config = dict(
    num_attention_heads=4,
    num_key_value_heads=4,
    vocab_size=1710,
    tie_word_embeddings=True,
    max_steps=10566,
)
Each number is 500 + 25 x the weight over its row's rms, rounded and kept within 0 to 999. Layers, rows and columns count from 0. Numbers have three digits each. The size before them is the row's rms in percent of the matrix's.

# down: layer 15 MLP down (transposed), 512x128, rms 0.219, rows 91-143, columns 0-127
# up: layer 15 MLP up, 512x128, rms 0.272, rows 92-143, columns 0-127
down91 089:472502528502502466507491510547489466520520500545525517530471530485526489532474478513528561487506490537527543492488504508528497523557484484520517526520483508498457541475479504509576472459459528516483513489533524487503521466508537511524489469495502496494532509542532502491460515532519505467465493456473520486478503503487538530503500462552482523483512495501515499462466499485496503491505
up92 090:509523524472506535489481522485482482517522508506476499516474501504515512538474519502513509509482520512485461468479529504522514514498519487477521466516489471495513460491501496535456510474542501485495505482510515496510487515487485480572585511501511480511506553519449523489509523452460491468538509500486463500520517472512494540506522494500505463555487452510444516503468532471463531537474
down92 087:529466545511487495486460477501504488525507489496517484500498516526500501507510464469455495473496519470556506481525513502477534493502475468484473491513467523481510478514494519547464514503536445495508489461544500486502467544500424549519501511554499507505553508453548490459496562518439496527513516489484505517524485511507489502511519523526479511492513509471502488511501489518464498487483
up93 100:501541501492528454480500478529495488546488535494521525492519493492535500505491493520504498466502536514501467525524502504441468482526519469502498499502472512495506501494481528504533473523453483541542487487474506513506548513564509504513518518496486479506495510486512500449506504434472483472500477504473473484460464535499509490481502532478499546484566450495481520508533502513502428494520
down93 098:521502539502464507542459518507503509537500489516493515500528543493481522507483483530546487479492549511475504495521477484512557564487532530492470532467516498482516509476475513473519519528482520479497545478534474470516513453496470487511482479470468509511502483479461502521465469472536488518457522512496487487476488519465529533542496444499479484453529533511506508503486464493490510461514
up94 104:512535480523510478490449486489549523492460488432473532536514497505517486516518477469504488496493520511516497526501489479525526499520492475479550446518503493513506541512525503485501472511526508493510504487496504533472445571484507507487508490501465498522518465496549506505512491504477487526478431509527529456481505532475484497531472487532491541440530483463449494503510501506498511502498
down94 102:494477519493476479516517508467481477488515500517459483480503497498537532462500518503477485526479467502513505478500513451498508500499462499475515539517489508550519508487513526527507502551537462497485484498491509463461520544525495525467480512484502479502501536526512437507472436490470473530497493524519498510475424550501473554555512512491483484505477461491515515494515508472521458472507
up95 105:492519484506515517460522517510492531517534461499515488513510537502526494532518475462486496499508495549501482506536491493485471480472516519497487483512500566488501478486450482528513490468455502479476489506492435467472515523498511489521495428478480474514503516479467445444467524536451496529502517447491491495527491489526497521516514474494509500492507533471490529486515523540468473481458
down95 100:490510496546506457491465531483483525513487528469469509504521497488533481519525464467498475507490510490488491458539532518493528498496492529510529502484458502545482515491510434548492529511500510499524501476464505510469484536493465502469512508476540516480465508459497470450480520542492509529513489544515527487551522518500487494546431519511491457477476535538514475499478497491504520498528
up96 104:510463479534529506474517511508483547477554500506518508543476531533473478469531501502476497475486485482479512483518467474514480507486477467498509508464467479477470489540483490478506491457497505525512522476535529469542504560499493499500487440472503500479492514539493469499496489488478535489481527498555491495499515483535509489522517502505490533501555436493442485513461478515531501525537
down96 103:452491496504511524496501536497480505456523499533490504525440480555524462491535525512494507473485483519503544490494446523523489479478480511463502493543459543513487474493491478500501478504512525522495508482513497518533553537499493506456523508516499529526480541496519491496503520527505509536466498478529551467540551461489504491511476499469507522462483506509456497483471509460472530485538
up97 112:515496516498483487531521509509502538524514509510503484530482454488524496453484496462534488545511472510523475471461465523526477499484500522466516435487505492533495510512475478471517464485486471506537506476523533493504477516490503496503472495515496527513469499505551490481439501523499511492502543498506472498490507525497523441494528518505439581495487475518492483515487504542514483490430
down97 118:486529486471528489460529521512508500458477533495459534508507522494501477476523494489482543515546485540520490520501492469486473491500485508525537447488482526482510506497533472455516485503462446491518498516565548502513476502544485517474494498546483471508463506505522476509458486506493508488518519494469504452471475497514479502553457493493492489520507485492512521519520523470435507542527
up98 089:508486485481482488510503501486495470486523432504454523487516467486508482520505484458477456524418463488511523499538565493503538522543503547483495495498466527486502502543483502445472499509477497502481518481526462511501515535524517479498534538521502461466511523441511492520486513497476523461499519477506491518496515505507500518503494522517496479505524514498529433481524520499500531473520
down98 086:507556485466531503527477511489491510494541519485522528507492495507484533480497510528517547501554513496494504518507493425480464474528510498481533536521471518533493463494530478519444481501500496507505470505500475451473494464493527461500521537474492503493470446530472502503509482468524508495449486538474535470515503487493488501520542452464490519469473486518483517511503476464498473489467
up99 096:484482490509524523516517480554546546552501517493475475517513498546468500542479504529502521528503478489532513497492523482514475493436508488532514515534518482487466504497495504477473510503469566491500481504524465506502431479506460500506484508486453518518479527505536467501500506531484474529494523479546516451478519514513490504488518483506497549526509508519465463524507509526524538528464
down99 095:506445532510534515503483455552464489492464483475508502517473492482496512484518518514503536530522514510528501550468499496476554529498472509484521475540565506504498510495525499502510513521513486489478470473539506450492524498509473464519466455481491481512492459493478555518446506512527493518477534525491501508490508498529447463532489503536508488506474493509508480440499506509480454510480
up100 097:496520485467496494480483515499529523504468495466487517524500497528488450524520533531538491474536522524438513478469540496509537486519500488485452514521473496495444499523524535514514523513455511457536492544534503546495473513501521514510509506511499494499502494481527504494538495514513483513475462508498509476523488449522477491503496528471507524505482476495488441533498540506507499581450
down100 092:530512498500515557501455555500499508499485508500525541504529526448461537464514524487422497506533510472543508538506507477547482456551518513529528504491476489505522512505507547508542488503516504487485471517506439515472495505494499515501500556473499520521472508480477471450499496527478492478514502492484506502529484491518517517489502499496511503530501500502531529507443532456499522502476
up101 090:483461515578485496505501459517510517532505518522536500527504492490518501461527423543485525506447501498467512497497503494494468500503497539530458517533476513504481499514497443549529514457495520512482533461532514510511523494483500521480520519479529511547514511533503461520517503508477533514448495465490512516470484492515467499432527512523515510503486508459501504500491507496524496516477
down101 092:529548471477538545490520500525520515551522465464437478465513533494504515480497531449507486502475478458524457528477476487497525520521515488496516506503477473526496474484477541497515489543507514480522464545487487489470485530512503506494483455511485493492556510481482515454452496509489486492523500492488505501483513496489542568524491520484469515492556505518501503510482527489508529485537
up102 094:472532527485497431475528500447519520527575496460487525519460518486532516483533495489538509466511501505506443500492492520450488544523514528477544500491494474461461457506493500467518502505486457518553510499493472503514528512503519492529534500503520478513525495476522497534510528510512519464494490449509515541482467514475496484516523477510492492478477532492508503532504507514515479461514
down102 088:534530494476478502522507510529509488488512539534468496490509458551534534489504553524454519469480503505518447490466536474510477495544506464505500499511546504549517496512493542478503477517445514486533489519506507474513535487504497500478488463485462505499511479476466499467506522519477507462489486495506494485513438499532511495532472532492503471533469537520478470475518524498530516543458
up103 107:509500490526503531545492483471491568497464518515539500475495515521476517480455472518465471513518545515471483432530536489474498538513493491511454475467490488485466478466495497492495497535510534507484485505525490460460495531522474479466530478517459476523527519491494493473520554548483465516500457484503498528494468489495506543497524469529506516525503511543499473493478501491508465501488
down103 111:472591514456509500481454490499536445481520506483532511477491500490540490516493511511457506503498516492435488503487505521505523494478485547520431521499488514492496517529489481457500490466516508478557486514502457488496514477501493489513523495510498507499490488508511466554502482484527489535513510480538520508561525527519472477526536501468500508451538498516534488495462493507502491502485
up104 098:511469505621449509473481478488499524512500489504490503479451531510528474478484526544495553493523544481521503514526488506496479493490489542502481500515494511506488498525465503516464512509500503512495468541497514509533495511486511522462498518543557496514531501523508487505461513519530536483485539506505523463538495518507507517488534476499484531503483508463526477506525515523449482516473
down104 094:543463520488477509456532490490507477458482493493476522532557537486468485495504481475508492487481491507504518503558484519513521537484492504493502505462503508498480510462516499506525503518497480540507505488496480468511496500494545466537528497513549514478562536470454491461506533515490474461500526451525529507470525489460437500504476522504466494495486447509487467491491518534482527461499
up105 110:534450470534487490519504526517487500494464493513527541525442501496515479468470524514480477515501512520482509488468477515525486530498507517508465527451499500565483481511535525495528501507501490509505474525494476533536513492512555511491529488541509558524500533559517500498465453539498542514509523508524514515507520497536490469528496474482463505474532500485489528525461554484482510500507
down105 117:503532527508502513482504491521523482512485528511474592495514503497539528507503517517502454531501429477465501491522510490501518473482513488527484516509468500504518481482519537507554506492525485475524483485501449492457500501490539487499489466523480512526525504504485519468533496514505496477536480524453485454487508465515492507507509524509431520488499533474460500523477564494453505476512
up106 111:472520492461500481511499484502502470456487524473483459546483510499499496496579467532527488489506554528544474535436509510477506516467484479545494516515546496458525512511512511500546531502521489487452481521528468466529474499521485498486499492483517540506512514502482498505493450523516519522484526424524513493475496484481484484513503563477490508519488490512506498508490526500517484523493
down106 115:548501504519470491532487510495493484503508527505532505528488495490483521419536470503511501461509484542474514481462551567466483496503486527494498507533490468505517511496519476502493483462509488478493494495470478547481467514467515515526516497483509473515498515506530488505510465509476525441506459498517503504489502437481509512523522546473533477547471486448518506526476517468528500462516
up107 091:504553522491533475523536512476464520507531484571507535470480514482500473472461519474518463533476474469507493497484478475507506515542490488513486493483494473543511514531500506509508507505529451493505532494497489529545507506503500502470502476497514505537484490506506471489465522468545501518525476529467491494532473532518504511468465496550486555520539499475444520467467506503489445520493
down107 094:506500515529502508513462514517472506462508544493498449512506508532536476489454522505480516506489479478475519518463476524438514514490466508463518510505497475475469470490430524496482521519559490502485513494495497481506477477498486485528506489473491454507462527470512491515511513467511539466517548514540536517485494520505456494529562477491521480542542519513509464473531516497510507463491
up108 113:479504507499489503495508489526556521506454505507499512494512487511488457521520398476522511508495529502481487438488540509456511513495469509504476495528496489546469476451525517506421508488504479494493490485503488489482478497540566503501506516486493482487509478540532531516500524489484471532494515457495535493489508515492475515489515525492485498524532470521492522526475543481477528538520
down108 099:491478524501523484509499503514498507490502460508500541488538515509497515501500573505501577540512497505517501508471489494527469509505544471445494475485451514500497524526470476509509443514524517514508505500505517525543459469484487530499485577528497488487513457534487498482504500494478504453484537495461493509517514484486527477507481495523472518471480540478501509520466504527473432491491
up109 099:490472471494529512512493503439454528513514552472512521526477470497472463535468489524490497491533488512496477473465514491479475462523503505496513504476490511513515494521501503553504487458479467525481529495491498491477505503530525459545491489510519516465501519490497501503530471418566486526543510490495487467460519540513484508511532532499541523525468465495470465464532501500507498506500
down109 104:508459532499472492498466490514487505478486485536494515473504472516494464442504484479514550517501524486461507524504446496483521564495527531490537447491513470490521451445471485522551540536484497504523526507486477497477523476475530525506461478480497520520494527526485451510491479502449536476472526483486486506503522508514516477518526473504506498492511549488523507497534513529486506526529
up110 102:481498508495515514529451494483501460539458521519450482475495504500448502489481565480525499492472519502514462504510511498485518516534473482524545488477532515485481514514495510517524500485467504546485508479475499555547505487540514517471538486515513520515489501478503508562470510534487566460469513499497498499482503494522492456485520530531497507497538445451471512497495480498484508516534
down110 106:477535497481521464466515538550453505494511492484532471507484507486500475505470508505470504516527511479507499498501512508503476477482514493547465501470509534567488511510503483486487517514496482497524527468494513485467498531497496502493515458494533513467495488464523535471490483492499496536488436543472525482532487519494493519592489532471540508489507460501491450489488475529479514440509
up111 095:476468494519477517520496510498454513481532480501512533487528523481485504505467472499523509491508510485513481467504477485533518512488512489511532515503524513512499503498429464547531478491519553494491476505502500484485476530476480490475532520526450540540495518467481521493528521505509538537490458514468537516549465561471503475475521518509459507473515466510491540497531557505494443508502
down111 085:509513490472494449487524498493563514481540562475498496522499494477514495523525507470508518510506495483476505530457434519478524461506512549495468494483509482477486504525503514477502501512510463489456490509519490480518506514473473483523487482463511504516477463464459489496513497485515456542531518468535487580471491481492510451499480488476517538534494518529498506503510542504466526531483
up112 105:504524518513502471494504460535518505525487497468469430467496514517511518485484517517487497499459525491515490486482456506477502472501574504561535482512517467487444487486509483462501587517467469489485494463538459486497477528480518511527503506512490456509457476490498516477483517470460510486518516519502498494488456479505485500471497502527500514547550499492489486525495509465501506512486
down112 111:511539504524466475510466488529489468482494490498518496504488470527532498484486524518518509487452498506514525512518495555489517517518546453549500517520506479507483521536489518460491514489518500437498515487461511505536531524457499461511527494489466518557464437533508513484456508490494530491486504491528477522507436522493501481538537489487514517494539480502526524521506457514506464481522
up113 102:494497474519519537515488473518514506482492503500522474466516508493516504494498502507451534510530516490516539559542480522471498493488492486544484511490524512508490487500483472527506507487491488454521479532513468501502533536493451473471517477501556499488518509482494475499572514508524570487513494498467489537505459474534495511520498543537498487480508450549469474459508558510488495490533
down113 102:479504519486491527470510501503488490498490473529496522479554548499496524486482483506510535500533530479505451473517503480524505484508517486498477513489535445483545518497519520507493474525510460509436487535474512444538485465446411522508499525464506503531494510522490517509481464528494548501504477529510463509519504503482506505529487504518534472502503524498456479490509504498466450488524
up114 105:518474465496512469548503489501486481485534541485506506531504531495504505507469422487527478519441475560530473496485480515464526487477509516478522505511547507489495527519483501507486551469506452472489482489488451477470486488529477475481468467533495463506504455536504512534526505497508528539511523473509484464490514487479499505518502472525510532523509442514493480521509510487489507542531
down114 112:512504522496505472497534508496502490455518493525463488494504504494505504582496473541531495501511502557496501464463438479469513505503518504496492525477512509510514571516506518469524520479463486493508509479527479489527463505488547446504496478500486486491543450503507510500470515492536504467527526488485486499502532468508488498505533518476539463559473531520471480525463536466497488500518
up115 097:491496500472499491522530529494493483494492479494472506517517501487505542497523534485556503527436492519453495485532449526475510492486495524489484470475498511504513467507485529531559458482449489504458497499528528458462503549457499516496521424512489511475488515521520486561488525488475495489483499493506508495512516548506507491539501479527481479506477509522453469498503461529504509522530
down115 092:492501498492481471494506455483497477498484504514513518456496489521517535522494491530498504499531495541501487476528515535533465463451448465468510541516463506544524501483520516525478534507507553467508478489522479470499475494521550459505473466491475509524500451479490475525493544520529496480500483497518539478490451467515517531518463563485490485525537480515514493465466506470503508475493
up116 111:506486473519479476494507456520460530517497519503500476534512505519510498509478475524483488492448499523525472462491508470521515540516513481495498520502517478504505496502499547480482495533463503501470500476498553473496488492502505535541508503495513556539489537487517476526499522505526488495494500539576518438510491542515536516520498482517502461604485501473461491489487507502477484492474
down116 117:484499514460498500490500471485541487489472501505483480518503523509487471461523548457482482520501482499513450496483520469508534526517515493507497523529515531494491508535523479466504508532527503524473506532555509456464528512534475487538544542507479496515555514495526489529494531470516477498479505501521521480458535465526517491474484545484458509469496529481501550465504523502492541452462
up117 099:488522515474492471519502513505464508467457510512521491474492544496508490510484480517496523523511510490520504528479552496540486450488483466504464481501524485513477536475493513543541482450465504509479476503535496462512537498466540448518528467498523499548452521494460486507481519485494547494544494557492447540497507491488503495484438489517519525515475501515492502491501485512541524498475
down117 099:508477467497466499502497505506452536517512524506498511458504512506491501472469502455463509552529471518502544506533497485528492507473470500499489456476536525475521496493510468528463512536521504529506500497503527538492484540499483482521487563519515486525520503483567488447477519482468502465457525544500502499457573538496487483523490513524496517484475510501459494518504506508492492488543
up118 098:455501463490499522474515473484521510507471493484501514514524494502534475497510460508475483507489530470494517544551487507522488500521482484565490527498501472488445538490519512452501547493490498472440517541545475486532515486472563520447524507509498476480535451484494456514479516477515503502474509506516497488544454502505483554488464496500512501526505471523504517504494509476500490537495
down118 100:479517500494505495498484518483515501523481520536488509476494510545502510480504484494541472551504489483458523521476497491520509496460516496486517499489485491472480485457473490488515471456443497480495480494521480483525557509508492509515497496464499498519485489441497548528525505509470568481494499492469508538543470488495499516523565502489508552499532493535510451499502568515481477452463
up119 114:487509521485509511516516437510498492505471518472482505522483482465461485463481508480535499518496477496490468457484461508522458495496501436465510510507480505484465516467456459475531528497502531543508528553464484486519532524504475472503490553494470515470485509494489529518502502493504549493503490483508449456536460514498472491505428498508538517502481523525467504518517463505504511486506
down119 113:459498504473479502509488469508481431520539530434523500516507506454507509496481490496443522496528462499508513485533495525488461458502518475468486523541494517534511527497522489496529552504528523528485507537492507458483515488508504459503477532536527499512463476497517543519529529519493500515488515473516474476525489514501460511466491482496494485473492512480504500552451450476509537491529
up120 086:518481523525467500476507533513511508552479485504476476496516518517520495493518507508514508508494545507452509499499474492455508492472481522541513516472487507498483480475514509467476489481533527552484501465539469497522495518498484493535497518454485494552476512497496536501510496519529477470506476507475499503511521482531425509523530542500513521490589481572483508527549491504520522513521
down120 073:507466498470525473558497498499518498505493530536491449467490513480527495471494502511490476500485549504489457488502550476512487493526507509533537482491538488514480513495487512490546468450519470527512509499499487491500463496470427518502521455512506532458538514517525519530518463542499516467514504500520489493558543514470511555506482494497534554498516490507491470500497522469526495525518
up121 103:477476461510496456453472497490503540476476498476466466454523476506521500464486530487555479461520505480500492521503505536450497480463513484498505530478504543542524515537499488486484463415517477494508468513470460490506498500505504474527511516536511501471479488479484524500465474474468518469563521502530502519490506537499505480542511513499468518492525528520480488493527478477517498486506
down121 098:487499522484532485512533497483541467523511494538451522510475523466516496483484473515512516524460549535459498510520466506481505490500531485492518455466501514494491456501438515535473484515515507520490516529516538501490514527518521510499544480498506472451509487489463480463469539491521478497491495483495524458474470488521481483457550565483484544497497511500461479508473528493476512482466
up122 112:517469485488505517483547495514500523491476492473494495532484452528516470459509529503535533523515503498477463506471539553478511562517514511465512500448476462541516473474473448511509531511484503511458491486456469501501490480539493500504512506489475518482457491499508495517489487522498543539505505488520510496505519540479476505491498492464490506523486507505401510477542501514501509511540
down122 117:493496472471517528535508530462481490526494507489499513483519477525553522512421526468521526531552537480483474490502502498472526477507507507526541494458483507521521534499536499530554475494506482436490484492468504522465485483492496516525461506499511522479498485503500507472507502485511515477515511484450522520495478520523513506528513483468468494521478489467474511576478518491522511560519
up123 090:506486516482520517520537498462476509498512472478489513487582494526502505501452526489524480495487509536510517504492522501516491540461490490509492466511510518502518512520491506531482523509527520490500507518519514493452488512483597494504504518486533555489492498518517518475508526522495529499461491452537486512536564496515534519528507489534521492512502448511478496511488442480468460517462
down123 082:516524525505449466493482519465494522488524517466475541502516503516496474513501471509538507475493481504460469499514537501483482508500492495492515449509510513525508517489492499517446502494469510490523503490507517520528489493504421490489577502537488487484470492402541477541531485511476510504526548487525476484505519473492509458503472516497480521542530515523487527528520510507514525502494
up124 104:494539525469523442496530482548483475517500498494486506517490497475451521451481465500491497532565517486519515466531530534488488484519488510501531493476480485472488525472500534519526514503503568508524498510464525495483487492492512488521547495483502513526507507480481527487494468524496536469482483483504542457505492469520501491460453549548564514495505515493504500520484521512502459502540
down124 104:458507504502512513527465545493479538485494512499491555501517554512499494518492472525441506479502507477510519519513509530495480513488551496499497489496514494479494534518511505503518505470474449464481516503547486495487474560481516509514498418494485492536488500492552483532497519530491452477516480472516503512481469512562491497511482520469531520491482493490479481465503457532509484463551
up125 097:506512484539502485518528509499479505515485526503508532491477505507483494433473493515463506540562508485493488488478557498478495478498497550516481488471517540503478466479530479500484531474564505541524537445514503473534531499501470492497478530494477535469493532522542523531452483525490487502514476492538501508526489498504509529489508515554488496485474480489498459522485535557490505502475
down125 098:496607521512494460510498501503510480518473511469560517499537432508514502512445475512521526521482507503483516492495486494477476503519528561540499542463516484480489500495475496526502485509481522502524533471466481530453488462512464515533527487502497506525504488474516500453513491527493488480507500492505509486529527500491485527508497503481458469502501518475506468507459467469543513488478
up126 100:531500539507491533492563498440471524490477495494534534500498495502498487510479498510513470513512542481508503504492507501477535507502506501529493498476522545498470523499465502515464506508447496472506489502509437477460492526553446450496487521510493512484511463498513527510504520420477479490490518484504492503503493487482479532516512504540492482498496460483523461551505500523513479481424
down126 106:482543487478490506480517473495490456506490478486432493495466469508521536521519475483530488472483535492479514491427487515501542540455468473504519500508496519519472481519457493471491508467511500486520488551457486475472470513506490493480507520512526522474517538481538524435489507458538486533515530514500498503520502480482523542479543471526519483505530484514524512514503487541490520514528
up127 088:504474508515557552526466498508502535517519474511477532490496493514513522488496529502493531496523510476480483466510476483477508527478475526494536483448505531480483506518470470472533447468485529479480495493510485504486534507557539485463508484514524450539505514520460509590525525517501495514508472503481512484530501460485526507512510487474535492474502540468489528478543503481505523524509
down127 075:567446499491498470503476533490485460516500525472530494471527493506510483550490508531507545506488489525462555506480488517443482561510438501491500496526503470493516522487525482474494499503506520521511506504527499507528501509439528476497495537500520491492474460494533503487541465472511511480452507500535513490477525503495494487532500479504486516490487487499457448542534513485553489499498
up128 096:540472522502587489486498473465468519501501542451470470538544500478461530468490513512476494517495473499507486511505507518465445501505504460491541482496493490514502506479533490473505506455493480482467513535527482494479495482502462514495491490501529509486507521514493492503527514514532490499485520524484492442517509495467504524468475524518510485569495544476524516530472474549527525524530
down128 091:535521477547491501535528516533444471502467497479517468480547528485510493504516503445487496482514506498472502464456465520465505479523511475491491511502460469504508548505570520443482533523531468535529491496500508520504470507514493474493487497474479497484527480479508487550516492449526499544522492510513499558515509491488509509521504498513484461509506452481468470498483516512518518520461
up129 099:521509537550460469484480456535520486514476506508446505471480503516518503574484498504526499484515493492467508463494497536470528495525448547489516511533507453505510476480506499466488516453470501502537493527487488514473498467508551510493509514473512533484476523483545478456487486519520496487503468486529468519509457464505451493510489488438478498491520536465508511527496503501521492495511
down129 097:495518494469503468483473541530492480467512485497502526492536493464511527501435495515496532510445492507506499508519503508528519487531542511507466464539518483517523488482491525488512467488523489556517492502550476503496534527520509497507504490484492482475500448516474490515441480483525510509530568467538494499510480472539455468532508453497470511490525503457450468520526489497498510525506
up130 095:511471464509490471528497517473520527491501528461500550447539446485487503511505473506483512513495483486499510488493525520470497498529520467472507496511520500465531478479503535503516545520493501512480480498523495592492501471505484541518484488512504522504519536477499515478497489497486497524484462509508507514468515505495501528493536469490473477542492438509510425485510528513585507502517
down130 089:484448489438492505498478492521483491532486490484521494535510489501448499469510529497574533539514461556516494529523491479476481516478463504500517503457499472515504515528516528461524497489478506474509523477460513424486456517516499518483511478503479510528491490492509492511507458478494523418501494495533472515488492504479549517503507531466509474497512507536474506513500498522469502482485
up131 090:498468451509486524500486445498488478532502446511477533504514485504529528514504516507458535432507534476479469476536464504502486525497454525516489513485500517498520528507515487442504476459534485490513487511519485496505488479495524532468455506543511465487488485529509501540536487485510479475475488473491487485519533501505488509500522507512495488530518501508522516538502477520576548443521
down131 089:524479458499514486489459551453484532484466508523488489495511490508516511449494514521517534537491489463489500511516508520480540499473493502529532512512460470449486475529554505544485505496446505476462500526462533522523497490507514455535463489509479476512500443489482485498487501484479509512503532512515514490536490524517470526524509449479534527523487480502516522492513508458468447529528
up132 087:500498481502485478522518475512439500542514508469484533485475494546524529529494480531471482477489517471483481559491534536477514537480522528453537508439510519469501481523491488530450501463489511478511489514472484505520569490496503508491510518498495496452443535535480493519501474483484497532508465483519496495522543505489516504518483481486502467497487506525512495503505521499449510561481
down132 085:498505485481524495493487530492477479476517500485519486494524497519491518485513521496527500508511485441517465478464482529510535491515545486501529478504501544479451515474520546491522462518456497497482501498544471497473513496504521476470489559529547531541488507491513456518513497466505494445440521524516514507502516489504448497519507519471511475510493440469521496502561483502541462516478
up133 100:529465492517483496528534517534462516537510461482483460489536518506476527510487478483477495498496441514467511504461518494474495498568501503513528489537509478502492484510488495516516493511510521510477508528463527514469478507511516506499501483488488517489497495495503541452451549488414511497558505513503514499485511524509469465452536457507475514467520481485487535520519534493484483532458
down133 091:540454481453523518487503517516537485507511496490508511489515567456452471494538449494489440527531507454485515550479474470462492485452493504506464512494488499522497487541523505498517513462497518480471555526497514452538472483484508533497480520496498483488484513526485497487499519470536515562536470488490517536509498489508530503487522506495515495501469480524495495484551516513492521494510
up134 103:485538458499506505483505506471511445493491477478502477507510484473488496482513483483471520469529512470495536526470535524512501505536467472503526478519543522495481542500493486536510498475516505469524492522505480585553487512506501514485460526467493487496512481546484523481480478501453514484523449443479521509488533510443544501479525538487499487507490502505486493539470541505488490477472
down134 109:491519509488468486550473507500491487520490538515498509458500447517498521469477516492492486518452570481515525513528487535491501512472502509475508509526476526481489492496521531526488470484511544516506478513461545492523488518519479465449481507492501518487490483501439510516502494516489512481470495524526529443484539491529518481513534463496546517545507559448553528497498500499495470493493
up135 103:493505494547480498556481509533499499498488500513474473483519474529462546531516478506520497512522474498471485534510541517532474510493490554516526512501487539494471492461522530523537493524484519487521506538493509514507441467534492511473529492540511513476554475517532480517513473499424453476514474470535520498514490525541515503465505556483489497528488507489505505508481482514497457520505
down135 105:519505503505541532507499501476489468540561505489556492507491477469482567481516512501494497489488483487476491485495513531441490535520485517475488521499528514509448538505484519485467484488490515510478500510461470525513466497500505461522537493488492530475497484517544481481513508530510509530489536490457468520495526511515510456523550485538476453511514489534512467490494470461558508525533
up136 102:490492523509518481499558500474479493464556471508469490526457514478520499510524487529510517499501486525462508501497516525504466494446544492526485530474517469530503474479493477523515533467471489489472477464537499505544512507552522523502585464455478475488507526519551465496513505514505476508475506471498491518476536542514497539496527493471514545511467486487494488519508497509507484524520
down136 104:523517514484453502514462487479476507456516521469509512482481471498492483469450466504484563482481537472520475508518536504477538512525487477525492490526508502482534522516547491505497518490461499486499519516574542531493522478490504457540500517513500498455470502534570549488511501523489505519479465491495506533499509525465508513470484488476542502529525482516463508504500482513546503511516
up137 104:508512479481504513466509455512496475505474509515528531481501506474503501473477524518489507508513505476479478523511475498516541487514479504527489453457505476484437471490481491521535526512447525493583462556532508490525504494515514515535500489531488497526524502470526463515470527455466478441506486550485484475486497505501493478490520510491532485484515529541515520487538473511466470527470
down137 104:480479473457479523499488530500498505481491536521528481521521511545496510447482485504478477501522499500486527511504553474488481532486477451477488542464539508534521517502525524512494533508503506522483528531514488530494502496536486485489469505508517498412477503502480530518448485529484544483502495455500505477507490466485465486487469497507472537457518473545502474519478511436509525472508
up138 112:508512474506469496506528483509528485544485492508487527472524460506534502481454507497536500480532480483493513471495502546497466471522452524494481525510542493461510465543498478459474502463427518494516484502503485487484467492493507540527493511540517511501505481520461513479508462481523484447501510556522446481468530548495497485491511536484461518469495505494521508538504477499525463487485
down138 107:492540502478530506498468515494476495525487484513519490452490482444518478509484524537540499494514503512476531479479509516509499522523512504541521496540513516512516480512512510499494454478473545506509487518534553495505521465490553534515532489531526505503540498522463469461495500509509463469539501516520489519490501463466493461457528467502448543449530456490512512479483478444515508491501
up139 095:482480494494468529536510522529506523541515475485518553507516445491506481532496542479494519541514507484476468475497503493457515512497515487525512515487497474528492522459452483525459497510535496464494455521521473559498493543508478514465522487481502478522509512504483489488533439474461518505478498477539494530490500526494469527467468549483481513530477517515485472487462500441484478509498
down139 099:516445478482496485512492544497505450538467503483523479491552532534500533525509475511517536530512526493526533513450500496503502488499499479477500510499474529512482512521560481536490507528476476547453517482479540517502524507488493448498510497502488551475540481497505497482483458480487539530476512505473506528515483464515497500541504483445496526523483483509481502488516549464482451493485
up140 097:501478505536487547497513470525498477504453452490492490494517467522480466515479504490465463520483523504517460504442478510535515510532489495486474508501494470502477516501523512514519514503484550504527528483459475516485476482511512501467456508496479508503482538493529464519583479530487529541494478479513442492511498479505529541492529481516460500509521541536495544505515497457503480543504
down140 097:507509495491463548503484468500519523489463535449445480498495529491504505482511535475528543479514497485472526504521491477520524484562517461454494449479503486492502485454509520518484506489473484509470482510504513510471472534491504487492557501482481514483516447550493535527523471482486455478563502538522449502489493509503476481498483509489503511525498502482540508459482508537509469527500
up141 102:499471506549459516468547527478512510503505485523483518481460507468477516516494491547513486470473525494536508466508565534490479491503518527584500493526489508478539501503548486498473498514510501551487513498527481524539493492489525484502472524494477494533500522472490510478472490521522533507491507498494513504555530452510537550452489512527495513522482514512454518511478508496507550509486
down141 092:492566484466526468500534463475552475518476519494538489462459499506499489469470519518487470527529504509503487471506506463498491501515541503514515486486494524482521543462493433529534518536477487473478489497523514528470463515462459476526492476500506502474492532456535489510542483503525496511500484504505499506527566494526517464547529522514475499533532503516491470505483517499508518472500
up142 107:519465467528513447530527533482543504471550518512459499491496514485476505480510521464482481490484479477509475518490521510493505495518495544511554431482514465480420509519491498505494519567469477491459472513502486568508503479500506527563492516494515513510498505522504470490485538526502494501528481480536501464516486504474517497487519468481508488482477505480482481508543511469503508509506
down142 106:538527449434489519506557497485480480506498517472492511499495479509514527488508499524533503519505577508484519494485508513503501505490565504516475486474536499543534509494493491489491525468464527488531489498470463452478498532499510532505505488475510475505527531463526484457540554497509513495484448548515528527514476528475501498492437497494520463537475505504502488506487480491503505503528
up143 083:537460459493489537521483492490530517532520500473484538516506494513483509529474514475501527500489510476476490511485495510492507526501511497509485489526495505494494483495497456508533491467467547512456501538499467484496531505518520493535527533500460465473469526539488514509524448502460462503460500512474553464466463481478490487441468465458546502488500542483494471531531517465479481500458
down143 078:507418517473495452472485496487491521500498511566485502494478538447521457516528504509505499528487510474494549490522500508527428468505504479489495500522468491487510539465454520455533476509486511499494496478535514459498496493514510541470478572506509521515478491495505474496490502479491544528494521476505468516521546451489499495494529487524513499499498500523541504466530482493499516504510